config.yaml
num_hidden_layers: 11
hidden_size: 128
num_attention_heads: 2
num_key_value_heads: 1
head_dim: 64
intermediate_size: 320
vocab_size: 4096
hidden_act: "swiglu"
norm: "rmsnorm"
norm_place: "pre"
norm_eps: 1e-05
positions: "rope"
rope_theta: 4950.0
rope_fraction: 1.0
qk_norm: false
attn_scale: 0.125
bias: "qkv"
tie_word_embeddings: true
parallel_block: false
init: "normal"
init_std_qkv: 0.0504
init_std_o: 0.0107
init_std_up: 0.0504
init_std_down: 0.00679
init_out_by_depth: true
optimizer: "adamw"
learning_rate: 0.00284
beta1: 0.9
beta2: 0.95
weight_decay: 0.073
lr_head: 0.0129
warmup_steps: 463
schedule: "wsd"
decay_fraction: 0.411
decay_shape: "linear"
final_lr_fraction: 0.1
batch_tokens: 32768
max_seq_len: 1024
doc_mask: true
train_tokens: 190900000
max_steps: 5826
dataset: "wikipedia_en"
Each number is 50 + 15 x the weight over its row's rms, rounded and kept within 0 to 99. Layers, rows and columns count from 0. The size before them is the row's rms in percent of the matrix's.

# layer 3 attention query, 128x128, rms 0.133, rows 34-50,97-113, columns 0-63
071:85 30 67 62 57 67 42 65 58 49 22 29 47 51 50 39 60 38 17 37 64 67 40 66 70 37 47 24 42 56 51 46 34 47 60 71 58 62 31 65 79 22 76 45 48 57 53 54 50 50 49 48 47 55 52 79 52 23 24 60 39 61 54 72
073:27 59 50 62 51 53 56 40 76 59 57 76 40 41 65 73 57 45 63 53 36 71 55 36 39 39 56 23 26 36 48 56 52 24 41 54 63 45 21 47 65 50 34 52 50 44 61 79 37 50 53 67 22 43 59 48 60 62 74 54 82 42 37 54
069:78 69 51 57 73 65 50 64 60 33 55 68 40 69 40 47 52 43 41 45 48 61 59 44 59 42 53 52 20 65 65 64 67 39 37 72 75 43 34 63 63 54 44 69 45 62 61 44 46 75 74 44 26 24 54 59 51 44 42 53 51 18 59 48
089:60 20 63 70 80 39 44 56 42 76 55 54 61 46 59 54 82 49 35 53 76 66 56 51 46 49 37 47 57 56 61 50 26 37 40 44 56 49 42 39 63 51 31 45 60 77 46 60 43 52 62 34 20 50 38 62 48 54 45 55 51 36 71 46
096:54 40 50 41 40 53 58 42 65 44 75 70 40 74 59 85 44 61 43 48 82 44 99 53 36 53 37 39 46 72 68 46 57 56 31 45 61 40 97 47 68 49 28 42 53 69 48 59 34 34 47 37 24 60 80 54 56 75 42 55 59 47 30 42
083:54 50 45 72 44 45 46 38 62 38 47 86 48 69 38 42 52 63 59 41 31 61 72 40 31 52 77 41 40 52 42 30 53 43 73 58 55 45 45 65 70 43 52 34 39 51 77 46 65 46 62 84 65 41 26 34 50 43 71 44 58 37 33 62
099:32 05 56 63 58 42 53 39 81 56 60 56 35 28 77 61 48 55 62 33 42 46 45 51 47 47 55 38 39 37 36 41 48 44 34 57 52 54 44 30 52 36 41 46 90 58 36 64 60 43 45 45 26 38 54 64 49 64 34 73 52 51 66 71
086:40 55 66 50 50 52 53 34 44 28 57 36 43 54 36 33 30 65 35 50 47 62 24 63 57 54 48 54 40 29 32 23 50 11 50 61 90 26 52 55 26 69 56 56 36 32 72 42 58 68 61 49 57 47 46 61 67 75 53 32 69 43 39 49
088:53 49 70 51 24 35 35 19 65 55 59 24 57 46 41 37 52 44 27 57 48 20 36 42 66 49 36 53 67 63 65 21 48 42 63 66 44 39 72 49 55 46 54 43 74 23 69 59 48 45 49 71 53 51 50 84 31 72 64 45 62 53 36 53
099:35 40 53 41 63 59 37 66 78 47 83 34 55 35 31 51 54 39 48 45 57 43 50 44 41 59 43 63 62 56 57 68 37 39 28 57 73 60 57 67 63 52 41 45 59 59 50 41 67 54 34 28 33 58 57 66 19 45 47 65 23 61 79 38
097:84 55 30 52 56 57 59 38 39 39 30 61 66 46 55 53 60 41 68 68 60 40 54 38 50 17 47 48 44 63 56 39 85 62 55 32 48 50 69 61 38 38 62 55 35 45 38 55 39 45 44 80 75 49 63 27 62 60 49 35 49 40 45 57
092:45 57 31 52 52 64 40 43 35 62 52 44 52 64 28 50 62 64 57 33 46 61 34 62 96 48 38 41 57 53 39 59 21 45 50 53 37 31 18 63 24 35 72 35 52 53 74 45 66 72 49 17 63 55 40 49 56 33 52 48 57 51 52 52
086:75 87 18 18 61 68 61 46 19 58 52 73 41 55 43 60 51 16 28 47 33 73 57 29 47 48 09 65 50 46 58 47 81 63 61 56 56 48 71 53 36 44 56 40 22 33 54 70 61 53 36 51 73 67 42 37 48 52 31 48 48 48 45 55
103:40 43 48 68 55 42 49 69 29 72 38 51 48 62 42 67 42 43 43 65 62 70 42 47 69 77 51 60 41 57 61 29 56 25 66 51 21 69 21 32 22 45 39 65 19 28 56 52 54 64 55 36 47 54 58 30 49 46 57 48 22 50 66 69
089:71 46 20 69 29 82 54 50 71 51 51 37 35 62 43 60 70 44 40 33 58 46 40 39 64 27 27 52 77 48 39 36 61 36 30 34 27 32 42 56 47 50 74 43 45 17 40 77 60 56 39 67 69 26 29 30 30 35 61 43 49 72 30 48
091:66 61 53 49 48 56 08 61 62 52 49 49 31 47 24 65 28 42 45 45 74 50 35 65 61 47 62 23 61 34 59 43 83 33 43 28 41 31 52 27 37 58 81 47 27 33 59 50 57 72 65 33 57 45 48 36 42 30 24 16 31 49 59 69
100:68 26 15 58 60 68 66 74 52 69 50 13 47 48 62 74 46 62 75 39 55 56 25 52 58 52 54 33 43 64 49 39 36 16 23 34 71 44 38 68 62 22 61 59 44 37 55 44 31 50 29 23 58 53 64 45 62 53 57 27 41 64 69 38
126:62 63 46 60 77 41 69 72 56 65 58 46 38 50 58 69 49 39 24 47 47 45 55 50 43 58 57 56 44 22 42 37 55 58 77 26 71 53 40 48 55 89 45 37 66 31 37 48 39 77 46 56 61 47 51 31 63 52 70 76 53 38 89 41
106:31 68 68 24 48 70 37 23 47 77 47 48 66 47 48 58 57 47 65 65 57 44 52 56 51 39 39 44 48 48 39 53 28 44 44 66 38 56 43 19 41 32 65 59 31 72 51 38 54 15 45 40 53 46 71 72 22 53 38 33 48 70 15 62
108:66 58 31 62 64 48 70 88 31 61 57 33 54 69 52 70 65 48 37 48 49 58 76 51 47 64 52 67 35 52 52 69 70 59 60 32 93 48 47 85 64 69 37 40 54 30 50 70 36 59 35 48 35 58 55 34 75 62 73 56 39 32 51 39
103:55 71 57 60 52 65 48 29 51 72 81 45 46 62 58 62 69 38 50 50 46 62 61 60 40 21 26 69 50 41 60 91 52 39 42 62 61 63 45 50 40 36 64 66 33 77 61 38 35 17 43 51 48 80 74 39 47 68 35 23 68 51 17 67
108:24 45 76 55 52 74 34 24 59 77 60 26 58 34 37 53 68 29 59 44 37 43 36 47 65 46 53 53 75 31 65 76 60 29 56 69 22 43 47 63 63 47 57 72 51 60 62 47 64 25 40 42 48 43 40 66 50 48 48 34 26 56 41 49
103:72 44 48 46 59 44 50 56 36 54 57 48 74 40 16 49 80 44 54 69 54 29 63 48 72 46 61 63 39 36 51 57 47 43 31 31 38 60 29 38 54 53 57 87 31 13 79 35 50 44 61 58 46 58 65 59 70 74 51 40 49 38 22 33
103:53 50 30 36 61 44 67 81 38 42 66 57 69 67 82 65 51 59 14 54 45 79 84 59 30 49 53 63 54 46 41 58 42 55 75 36 80 61 51 52 52 66 46 14 62 63 59 74 31 67 67 45 39 51 36 50 69 27 47 39 62 53 50 63
093:61 58 35 47 53 42 64 68 38 68 59 33 59 67 52 88 60 48 33 44 65 46 60 45 51 28 33 46 41 19 40 54 49 66 62 30 51 69 45 22 37 75 23 38 77 18 16 56 20 60 46 49 57 58 59 40 82 60 75 70 31 40 49 40
107:59 76 43 59 52 77 39 38 96 41 51 42 64 59 50 64 42 54 36 43 39 54 60 47 44 29 43 52 62 39 44 45 54 42 20 65 59 87 77 64 38 47 79 45 57 58 43 53 62 46 57 59 44 68 48 31 31 52 37 22 83 50 37 73
102:50 63 67 36 50 46 45 35 64 42 64 27 40 74 54 49 50 34 51 80 44 43 46 44 52 41 55 45 53 34 53 49 62 25 45 63 14 58 60 38 52 33 49 51 43 29 89 39 26 53 59 57 51 55 74 81 23 55 69 32 61 63 58 72
110:77 30 45 56 50 45 61 63 59 56 73 23 33 62 47 49 73 81 55 29 76 23 59 42 50 53 46 44 57 60 63 46 47 64 55 23 64 38 38 49 40 43 43 44 54 48 61 66 59 54 41 59 55 57 64 62 84 65 69 55 34 42 35 20
109:46 55 87 54 35 47 31 13 55 39 35 80 48 17 30 48 42 41 49 42 22 59 29 65 53 54 69 37 60 49 60 71 47 52 37 65 41 42 50 51 43 42 55 85 67 40 64 36 52 28 60 32 40 51 55 57 34 21 20 33 36 68 61 77
117:51 52 56 65 62 58 72 63 50 34 13 57 24 62 52 00 44 36 56 64 53 72 47 77 41 44 43 34 74 70 46 35 53 39 31 68 47 50 33 57 52 38 40 53 23 70 38 65 37 50 49 48 41 19 44 47 25 33 46 56 78 49 85 51
097:45 46 37 35 31 78 61 39 34 47 54 81 62 46 57 56 52 69 47 62 33 57 22 56 64 42 62 52 33 69 29 53 44 73 68 69 59 40 62 73 65 37 55 33 54 80 41 48 83 30 51 46 56 69 47 12 41 41 26 49 57 39 44 62
103:27 43 57 39 63 72 69 70 30 64 53 48 58 44 49 49 39 48 66 40 52 45 68 58 55 74 42 51 42 54 72 65 39 30 87 63 40 73 57 42 51 47 52 64 42 70 61 44 51 60 60 33 52 37 37 76 62 41 54 64 43 62 22 59
105:61 31 41 52 41 96 39 44 79 50 67 40 71 51 69 47 41 34 58 41 59 38 44 36 54 37 43 50 59 67 38 51 44 71 43 58 66 70 64 62 67 35 67 16 48 63 57 49 61 61 54 46 69 18 45 27 36 51 52 57 47 46 25 58
106:83 63 53 30 75 63 35 36 75 47 47 44 57 66 61 45 30 42 50 58 58 41 30 49 32 38 59 22 32 57 57 69 64 18 29 62 49 75 46 25 45 30 69 36 22 70 62 56 59 24 68 53 50 43 42 42 33 61 34 20 74 47 33 80
# layer 3 attention key, 64x128, rms 0.125, rows 33-49, columns 0-63
091:43 45 33 34 56 65 70 39 39 50 45 24 36 60 41 55 58 57 42 39 44 65 35 37 32 79 32 73 38 58 64 47 09 49 37 60 35 40 62 47 49 61 28 53 65 39 69 79 64 44 50 36 66 58 32 88 54 66 60 63 46 69 59 24
078:68 50 71 53 50 11 02 50 48 51 62 70 45 41 43 27 65 54 41 65 64 22 40 32 50 13 57 36 56 64 53 41 65 56 60 22 54 53 49 30 49 27 94 31 53 44 30 33 44 44 24 67 31 19 41 43 55 22 11 53 26 35 32 47
094:28 39 68 36 58 75 70 33 30 41 31 51 51 59 62 62 42 48 49 73 57 75 42 59 49 40 55 72 20 62 48 60 58 43 40 65 28 42 40 52 37 63 30 67 59 51 48 57 79 48 78 33 34 51 48 63 42 48 67 59 76 63 49 36
076:62 63 77 38 59 21 24 70 58 69 67 78 35 32 51 36 39 54 41 65 48 45 55 26 59 43 28 44 56 79 62 36 69 57 47 21 65 65 23 64 61 66 81 32 45 62 66 46 39 67 62 36 44 57 35 42 53 46 35 45 60 37 51 44
092:63 61 33 42 35 39 24 48 58 61 42 67 40 26 27 22 64 44 36 34 50 34 32 22 39 63 31 32 62 66 63 27 31 75 75 45 66 70 48 39 45 60 75 29 38 59 66 27 23 47 78 55 54 31 53 56 58 31 56 35 52 42 67 61
095:64 54 33 39 41 31 68 35 36 76 55 55 34 72 53 52 50 51 53 69 65 51 74 54 73 42 26 46 20 55 32 28 66 42 80 51 81 63 32 57 47 45 52 51 38 40 50 39 64 08 62 56 41 76 50 27 65 59 51 23 57 51 52 36
086:41 41 37 84 55 55 63 37 61 36 65 32 66 51 70 37 53 45 65 77 59 51 52 55 62 54 54 71 51 68 52 59 33 52 53 64 55 46 54 49 57 59 21 70 27 70 52 66 63 85 33 52 47 57 69 75 42 84 49 61 67 54 51 48
080:44 51 05 59 44 57 71 48 60 61 22 45 47 73 58 45 35 64 52 45 85 50 37 46 68 50 65 75 26 61 38 39 24 34 65 65 81 60 42 49 76 48 64 43 65 69 57 46 76 43 60 65 56 55 75 34 75 78 56 52 46 72 60 50
093:58 28 68 48 52 35 36 58 51 57 60 62 25 51 31 47 44 79 65 52 67 48 30 67 34 33 50 76 49 48 59 39 65 29 37 38 64 19 49 43 58 66 76 39 16 38 61 40 31 75 37 60 47 50 56 42 50 73 25 65 83 16 41 56
107:65 69 30 60 28 19 43 45 39 79 40 61 27 46 32 52 34 42 47 44 45 48 48 62 37 44 41 44 37 53 59 24 70 55 52 64 38 47 56 26 72 58 69 57 33 62 20 43 65 53 35 57 67 50 91 78 52 51 65 65 47 33 28 48
110:48 40 44 85 44 47 64 45 65 60 40 23 55 73 64 40 49 61 74 32 79 55 40 47 56 59 34 68 37 84 61 23 09 44 51 74 42 41 29 35 41 46 54 32 38 52 67 49 37 60 61 49 61 65 53 30 45 72 50 27 51 77 52 53
096:67 71 33 46 47 82 54 40 33 53 37 68 54 39 53 61 56 25 36 68 51 34 34 38 56 18 69 40 75 21 36 71 87 60 41 35 67 52 57 68 49 42 65 72 48 42 26 51 23 53 29 44 32 36 38 66 44 53 33 67 50 47 29 76
105:33 46 65 56 77 42 34 55 58 62 40 54 31 37 46 29 38 43 52 33 17 69 56 33 65 50 63 11 81 76 78 54 51 62 35 56 30 40 53 47 47 14 40 34 32 55 53 45 38 62 56 45 36 33 17 67 61 20 36 42 29 46 65 26
095:67 49 67 58 52 80 57 71 32 47 58 43 45 44 50 68 74 52 42 54 40 61 54 57 23 55 49 73 68 50 31 70 38 45 44 44 61 52 19 79 61 18 22 45 68 44 49 75 60 40 50 54 50 52 46 62 37 50 56 79 40 36 47 38
112:62 18 47 50 69 79 61 70 22 46 37 60 58 44 59 82 82 50 42 71 42 55 57 25 54 63 42 56 73 52 42 80 59 56 52 54 68 53 40 58 51 43 13 74 78 48 40 64 71 41 52 42 22 44 44 64 38 56 58 44 37 57 60 43
097:84 56 53 40 60 41 59 39 52 62 39 50 49 46 52 58 50 48 47 48 20 53 27 54 23 65 44 58 64 49 52 54 30 42 37 95 49 48 56 67 69 36 68 46 45 38 55 57 48 41 31 60 66 72 61 75 82 71 86 90 71 32 43 73
094:65 63 70 37 79 91 32 24 41 44 61 65 44 31 44 54 49 54 60 58 49 50 54 65 60 52 33 16 68 54 67 66 59 46 47 53 51 78 62 43 56 58 75 44 36 73 37 35 72 41 52 45 26 47 54 55 51 56 27 24 51 52 54 46